{
  "n_layer": 8,
  "d_model": 224,
  "n_head": 4,
  "n_kv_head": 2,
  "head_dim": 64,
  "d_mlp": 896,
  "vocab_size": 4096,
  "activation": "squared_relu",
  "norm": "rmsnorm",
  "norm_place": "pre",
  "norm_eps": 1e-05,
  "positions": "rope",
  "rope_base": 500000.0,
  "rope_fraction": 1.0,
  "qk_norm": false,
  "attn_scale": 0.125,
  "bias": "qkv",
  "tie_embeddings": false,
  "parallel_block": false,
  "init": "trunc",
  "init_std_qkv": 0.0326,
  "init_std_o": 0.0,
  "init_std_up": 0.0326,
  "init_std_down": 0.0,
  "optimizer": "adamw",
  "lr": 0.0015,
  "beta1": 0.9,
  "beta2": 0.95,
  "weight_decay": 0.067,
  "lr_head": 0.00492,
  "grad_clip": 0.5,
  "warmup_steps": 400,
  "schedule": "wsd",
  "decay_fraction": 0.419,
  "decay_shape": "linear",
  "final_lr_fraction": 0.0,
  "batch_tokens": [16384, 32768, 49152],
  "seq_len": 512,
  "doc_mask": true,
  "z_loss": 0.0001,
  "train_tokens": 215400000,
  "steps": 7197,
  "dataset": "wikipedia_en"
}
Each number is 500 + 50 x the weight over its row's rms, rounded and kept within 0 to 999. Layers, rows and columns count from 0. Numbers have three digits each. The size before them is the row's rms in percent of the matrix's.

# layer 2 attention key, 128x224, rms 0.0884, rows 41-63, columns 168-223
112:573478494445449573499463566482493519447523429439387471445420413558526483461505549449562443505593512504523558538422548450478447420532533447460485471425534571504514478389
092:547358460427539460449486490587540381481515528480494423438566474426423412573501522485460574456509545524502511447490494520425531447451501404512512432549544449520496555429
109:524528431455545462490484532518483452484487543417409508412501499496581547511514526453522607463554477558547591527450524393488527420427507507531426554447496502532420461454
093:562585516489446586505521453457461516550573466493451495569420503564578502529492472461497416574484488432469509510443613536566478444603380456546489464480475564469459456573
106:584479524460557529573656459559505567434474505389569534454493561484544538515516487538468449488486487467474452564442547559518491382436489435480437589502470497479454533518
078:465458475542518528455478501478541504465476521479491477402531473511527499474583527541499591498483591506600605518449496500446532471441526527517480480470480547479423530428
107:526539468495458495492528555406435486493469572465448500418519534500542534408488513517503559514431536539531590591497535465589435490496436497494513471498511509448441406505
099:472498426537534493476437470562556583432460481457524538567477505554528442542562493529574495453574477448529566433446535471437561471416555561550487536512488480550498566487
082:485434469508530489443480513507492434497477601484543481372668563473519425489447509602489487469457560495521622565572497546553531552466464478528491480530501489506588488423
100:570565492487424473482531512524509454533512492539517511448508391595549540498558410456546578553473553596493569536524481402414487556583479535555502625491411530415489475475
092:481572556538434517515502533368451584506425527503480513500536470576507524366548519551533444544446450535525480662503472504558433541525446551516582428502450518446492434503
094:500496544503476509485570536420450591435510573477464442413482408586581596464483464495476442507507551402467521597434445462453465452479426524538492535455538465462411535500
106:523544526475534440382373444551436424544445559436406519531498497545575540472471548505467561474478375621470411485574456521568502503543536552523430491532452479485439447479
094:526451361529540486385503461429536504466492566543419504503482458570531471531506435510526462427466508495463535475490465454423504521541484463577509584556474375497458523533
096:438427495529620544498462467529514470473507437493454563498378505447479513520519544461432470471400556539437437475445421493474516462531575492445402580509492490494482463528
099:498493541513494546543422462481507553574529528534491460550497525521490461552596537528461495609523567446549569406422538545501573494461426498571448512410411530436533524547
091:518429546434573490492446508565526431454481560416441547443550545493548535521478543460523561440542449565557570445533468430422599398426635546504354601499500489555517541449
092:507476550467570452518567512583477462475449555425591556447542544423531472373381487514511516391509475573568522508607525564557513453412610549431472484544534515501548455426
096:504489509534463525486490507421460591556502430591459471564461469560451529558488490503423343568489499445375402525422435506496503584565431471512522518487503387514515475549
107:443457425518581516538471479404504554500504475609510509483406495505462438487580534526433367538412557456468509555429475607587513576564426463502524468537533465467490479538
092:458434587534521508558421464534521519469511428589522495561517519376467494612536511492503492520564594458460555473461499588535562489505541545555371441442451483553467519516
087:456573570577439511533525495483515582458487442537534471529485501440562527441554492492553561540464540457524533481562576504514418518574532562488520403516473628437498487546
096:529521524593425558497405391519501539589507501546459459548521429635613500591524512514450598534502474446536564428534455526445511554531466528519577462497464507418479574472
# layer 2 attention query, 256x224, rms 0.0909, rows 42-63,106-127, columns 168-223
086:430391503524526537445544481560441578580451500510477496456458539570529480345621515588639522493474491460465477496547522478520554483568453645497481526544415362524382504432
063:527498463436547419489491600446386536577524523541501538544441607595450430558457524510407447515560512498485478436452474512464507438457481434442476562504537515459514398471
096:464495516481475533543511492546566457446475473583493469493459403438443448606527521496498502501531581465561570569454524464569497440529543548522488511471478457411588506529
104:496328488533582605456528427461538493504470532521471502502571595589529460520398534496575486432482478478516581503497497461549528538554442500460470478564527464450504530508
081:477452514575502354448492483484532539535433515464529585553441571566533465490473502509434486433530393556389436485472422512479540512517514466482532478558495485546361481508
106:525562533513390576447558576407440499482535461527479566470541501545522489516572540533467379469641504428419550563394506493430426459512439557442440432465559540485507516477
101:507355501474529483519509440513512552562450616476527468531464590500543472482494485512508514448428427531523377486515479431574632516528492467487550513539426392556460476488
096:491474513485432476421550525462467517524475556514485504500548486527554486443649532560537424485563519451413489554395523457442535391535452575477503473489539395462399524427
100:545550600462527437482565563356424525499480518509493498481436579522505494515479588456475462471544525487467464522475469413486521505481426506455463414509576487560446517488
095:500562539533437533509554521424441528483523487485531497495518517564468520547557496516442391491552468466443504551404477529460488514508438484440493397530540498455532570471
094:519535522489559500441530465515464420454512536495360432513538590532482496537503539452507498430513487536500516515442471453456540482488438505437483414538531434465493529438
104:486579484500567383565491497481419489482511441424546498516406515527505543565458416491485482465493514518479487492508430587463560583486481453528515515538478541500558477526
090:557496556444515465507504585500449471556557521517501475441530515412523504490512518445479496515503458517569427509474488387505490507470481545483486523353524499546533420517
105:466514429520517479513448538521525464486469477463473573493462483497506525462463509430483525505452535522539580470617485575457431573472559485532436581523443633505554441603
097:467554503540476398524455477598540495441400495455511548593417482498425474530405513459459510492409504596499425506565497546566569534580601463599565556524386449540567425515
098:471479449534592356521416443586472500494412501428476518580438595501472489544408463466496534482386493611519437477593480567542541561488550441523497555548456461530541416508
093:541449478525490569378551445426486544536457564485496501516570542555577496494616481571537419459534506442423571555411451490461531452505432509453465471554546416464408528463
100:465583479451520539568453563574516453457581459443457482463499486488443509482497525404494551550441508535608548455600544535490447530490564483572469554453463594468626465544
116:465437504543345606532504578462559499555526509502539595483445438505492511436555535512477502585532549491513553439468483457464440497487521546486421512502453647516501491583
099:456429479522431411537403434620600516504456523472461504496396487452458491498523491481501587546404518607509445489573510531551542491496584511582535584500450484520563452559
091:520471582573401576443535462404505540437471535520531541507498538546516494525585511543493407453583501468432495551402519457460507496543441549437485384505555453520458596501
093:445550588493519419480525485447468570421553545435596466513503559571513500479536489500536472433501397503441381544449494496485581502548462452466612435515500388520426494458
102:403477509488521547519461452425473533551544499481465455605587481499558442468553558521578562479518537514484502420496555472559453513463398479373487443538530433499465483537
127:549513469470556426524503598499444461543519470418514471448583559563511471494545491555523408576491486493521430542476452550438452470487463441490558568512517491424557405462
094:469552571546494496566562502518472560478463470551619435417441511550481513469555510525438512530531532421482471523417494477500560520567489487467549477377448499427510561463
107:546487516543523574452555472520376508484450466545429552469470591508541489536512543507477500533485481467492406482437486429503486495567474486562401541500463479498468507451
087:509555485486521444522533579511411480519592520482491578529579508528533479572510556504502449529460485511580441488563521517592489492497502498508526464414504549555593505532
101:471484548499453477536570522440532510519516426461572458505543448549489407476589473611473438563512472538498504596459502542463438505532425501444581504477507501410554550455
104:557516436458523484421508549498376476562514513424468559413514636547592509508456570450456396526458425523526414525483441487459514535465400455545518539506536454540612413458
082:426461512496487525517547438452490481513511488493523477598489406477537355585486541494535497505509568538504482516587530536601428410514525530602510501544552490546476556529
103:447508525471532459550448559392495415495511477489544487479517551443470520551569488566625509491510488539446413456521476519480497504512459432364659498440460519495444542474
089:493553574482482466550589496514554536468516502489554456532450443490465454538499444530424445529510481565512537547540499535515433517494560430590579477486499488485539601490
093:497473492468513423578538557554463467500570563530434535495511523532513485547513521529529451566535536524529504498494514524490516495458494444418530435366455470503611543505
103:490535503497536453557472521506529507447473491454475460533533489457443471511564454593514479480540581476492586455569477545469452555468585426566481522576526499469487532472
098:475474494475464471495504543469444413605501470454482475451522588486570511464510547541458442511479529526435465523422471493484539507484474609395498473485534458526523456416
085:595471464452463397512464540412575457508447471521459520458527487427414590500521444556513421527548515444419549531409484530469523502518510536502402546599474491554380460524
102:476653513551534518559491529561460560466553504555550552495513503531470600563520514485550535429488476367465446470582529465584549470609589453555521431386504549505528570529
086:581490386494562438509416527547436398467495465482362548480546577491545493548481534455525493473468506524541466468580456510477506414468530478604468587562570553536460407544
099:569375466482508539453517413516522496475493464447445544520501460480557413570481469503452508520503532560529530513526503495488444411466477464590427581625559518539432496512
096:505525552512440490563459485477636555479486546536577479466451512434424584485496471476489486486546480521434589530470504518508469547502589464495491469516464489489486557487
096:494527595459372509516570509440574580548554520520559468483480491551487542455489482513410340574499418508452541529421492469524475514596491491538530463467514508518515569521
095:472530570509525477475405581572484481487526562491452584527475565468499635571471545422572491439482520496483512453563528523497573489508631465535477512424478522530508504490
089:449560561490458497481550554461469523477522483483561512462475486571471491531444509518469483553462455529543504552498544531447479578531433433485582476406463495454615552463
106:397661584500455471611454559475479505553574502451567491483567593566509467559492596522473522454431529500515523410595511540557472508520486440458538424436512504493596562524
# layer 2 attention value, 128x224, rms 0.0914, rows 0-15, columns 168-223
091:459517486481506549473522492479487409503593560526484490404484488550485543648564492429512491488510428507415495537433380485477540536546474483571490484453528460540512516534
083:483480444435534506421532457408561473480564539498473471534451432587465508500617432494504470486544599506510484489457360553473564552475446450490533479490464474406455500386
073:377535546495543497501574502485474592560628497535582507494469455550440589537557477483523489477437502418489449461464508478436636542466480517538486503422486472442456523590
080:528577512426545568554547493539483522449550415456520535379487529581593472548488432460522487500573567494525607517453487455511455540427486516435497527433559508489561534565
089:510491460465450399477495500465470490493560495536451476431486494535404464594540581469384512479579556497565451467457364506486538500420534535516533478357536468634452502372
083:491541554481502529593421494466482471526634559539544518574471529444539505564514521472421505413506447443424534533515539476507658562558524501536511482538513566552509509588
104:457492592490486476387509521479523489548482572537555468514442440416426471555429541487453525502475477563507406479465461514496538450496487498559562508488632436562483515419
084:637610440388530383521517529533486523566498456558440405455594521479545441494432524590554500461464564449523497516596518490584396433550531510497470505437535535560440467504
074:541554412543491533541511523484450512582583525476477540481590544463540512567449458604631455535525514513575628541500510437548406563511394531520511524484480533516559504542
087:503453488441521463476488556507521565482542443529481388413518479530449442536496610537540518487505539511532490556528511468456555492496586490511480477454573491548506521531
080:585619435401462480503468539533476486571471542537493490512467509460537445524470546445480523455535500466645526447461446469591372443453504499593516524492475519607473479452
089:491525543516406512455551500490503471547473569522492532684497479442468536471480466542559510515493440431499459397512556529543404486597535435467502484536392535448422497487
084:580397468427507577513545495582579522432482438496520569467402474553499475545494549475499531542548476489516569498441543539500517419601517438520561519565461511520540523446
089:599481469505465476583472469464498561471314430535396399540493518481514387476507570552432456572514560490508438528472524540544450443549528435574576510524450475561501454432
090:486521521540466487439484544535467440533514568509519471526500479425468527526522600445521522524460339536461465467465450503478540474500506544491474488576449437597493481448
083:522385434630538499471500507615502526496478596522553487449534483478491519443461422574523541584481476589586494475575511492542460511563434521471503505548472500543538499487
# layer 2 attention output (transposed), 256x224, rms 0.0914, rows 0-15,64-78, columns 168-223
101:452487585497556551460563448571561517506505414510564501398558512499532476461494451564461381537505547465513501480484580549399544427482506561449504543480472422536491472493
100:483503612515561537544472558578540516480508503486522460507532523498501541536485507556509495495434437532570523494493603508509499416570540555460504511543555447516474543470
087:524450619551532559490513471465498511564497411489610541409518462461462477520598504591529454553584517530416469439474539542383501523449458523470513426540474493491463587456
097:470526540541541529575455488545560479576530458478509490509452491366414559549424553530473497552524473530508552446548498478402446492543547485486522483504487527482516504524
110:441471557514439603500555520453551501552538542493539512441545464511564612429577515563558417601464519450546534481436556490512514455526436518454561497483504506460495583447
089:434405460568508499566528430507473545472440467522570458467483476648604366575517502433551492483504618461467491478506509623552568553523486540564497466513382507526523581499
110:572381560488485493496585550430487512500576493498512481410546528561494542464564507551494405584457433496436552462402576480459518486508360536424509491508491479518447532463
087:419500444581484506528458471533615520450412633528498567613457465472580499495545540532512572423455539520567403518546452565607533514513513429620616564537454499485497560494
081:392584484459604549494469430462499442500467508426513506554475503588503513525434493423431585490509504537542482469559455524554448540482607469496431422503493522520463439574
096:514506572544486525480615489427512467547527496529624568508509434497553506468667531524575476548512503506532497482514497494485548464486512496488511548469433617461467494448
087:489425421525480501500471493553553567461519559551415483493488501550530537474431524546459513481469501480494505492519503505505510503518382469514547505529468431557461551494
093:516524460470523491502432462538452474429533543539470516524549482530494474478494530488452523503522511550419450557509507487539488581402423472487513616559546513529433440502
095:550563491498473461492547455533524489518574434499493512525565488418423456492508499608498414600575476552471521515526530422456433441448467530430443483464564548508505429531
101:523487411458381437483565543539554543437486565560370544533478512527534452437459440523546468458470520482494473533505480448549497459526455505485483558545578461494562435486
110:508413508525543522460534526435472555489494509497535443410551531612542533474483505530468454476458546399463486518448498540490594499512425512476549448487472453490438568465
082:506549502483396525456478375484495473587473503512500542519510455478487508459531474504406504570523446494479500482481472549530462509480547532556496430380517511543505507550
089:470564556534499519539416358608556534457552510540558488484479548519509484537466366519362548459559523449527479432486556555510499521448670586473462406478490420587573499496
081:472502480527519472522458564616566472536403589505485553530553499519544524586418581444505454496490511506537442536552521437478466527551569444517564517393498541500542534555
079:551445411446442509499407452493492443529485473383510550488488497386444401527496474527435504467548511590514508480563449492485424524489454531501530586581518491513540449446
081:538519564519462491599525476530481449519620475533499434527512445443438545538553448495488500468495567394517509510481504518462511491472522517507457375553474461482544539471
078:452431419486484415461511547498468523529401640500482563546530591471585464509417594478590400505504495522570494533466467511540509526553486463494548651509510553542488474484
087:572459475486459499446463404587521576446511582421557504430500512593500420500562573527448469480487512481433527516509522495461455490455536582416488616515532486433489415493
095:449428504518462479428505602417482508514531495498550559539389528478439524487560556503566507587491424580470501442528535454563505519586370501512519517493514517532482534499
089:536481438471447535536598471440516530472417547492441521518489566489474427542463615510570445444474542497497486593446458510528517492491498477532464610600483532492441520488
078:472506545490516481471501394494459561498496462574521464503588498574519544481448530515571511418507528385513451470389459515498534468490485481483471440434507470540450574464
086:502437446457457566461579450413460446516414501420490532552493562432493378540587568570491456532522517553409469510507493537517489449530426484459533615586537470536404506485
093:433440524499476542463527495473529574461594508603529477507471534552432534515431537491599551467448516450530482552472514505514579498511458472525443492524452453531473554457
093:515485436497571477436452529490607603445490514529499509470603566609555417484455574542478478535428498548501483556501498460442492451545475513446492565436465502510443519499
091:507585600514454493495547481545493440518589470589528506545496341427479534509616478512555531569538499490500467501520551494482529458499491494443526377471469501477599554479
094:423569545489474563529607517487532412510512454571423522590455471420476518545542433440600546484551595478494476499504492414541562503499575499563429367498476501571562594516
089:460442491505571524429494476443546663438540503509548436495546559637557459476370511565463532507394491471522464510471491619528532504521502483502563607502453408456428553485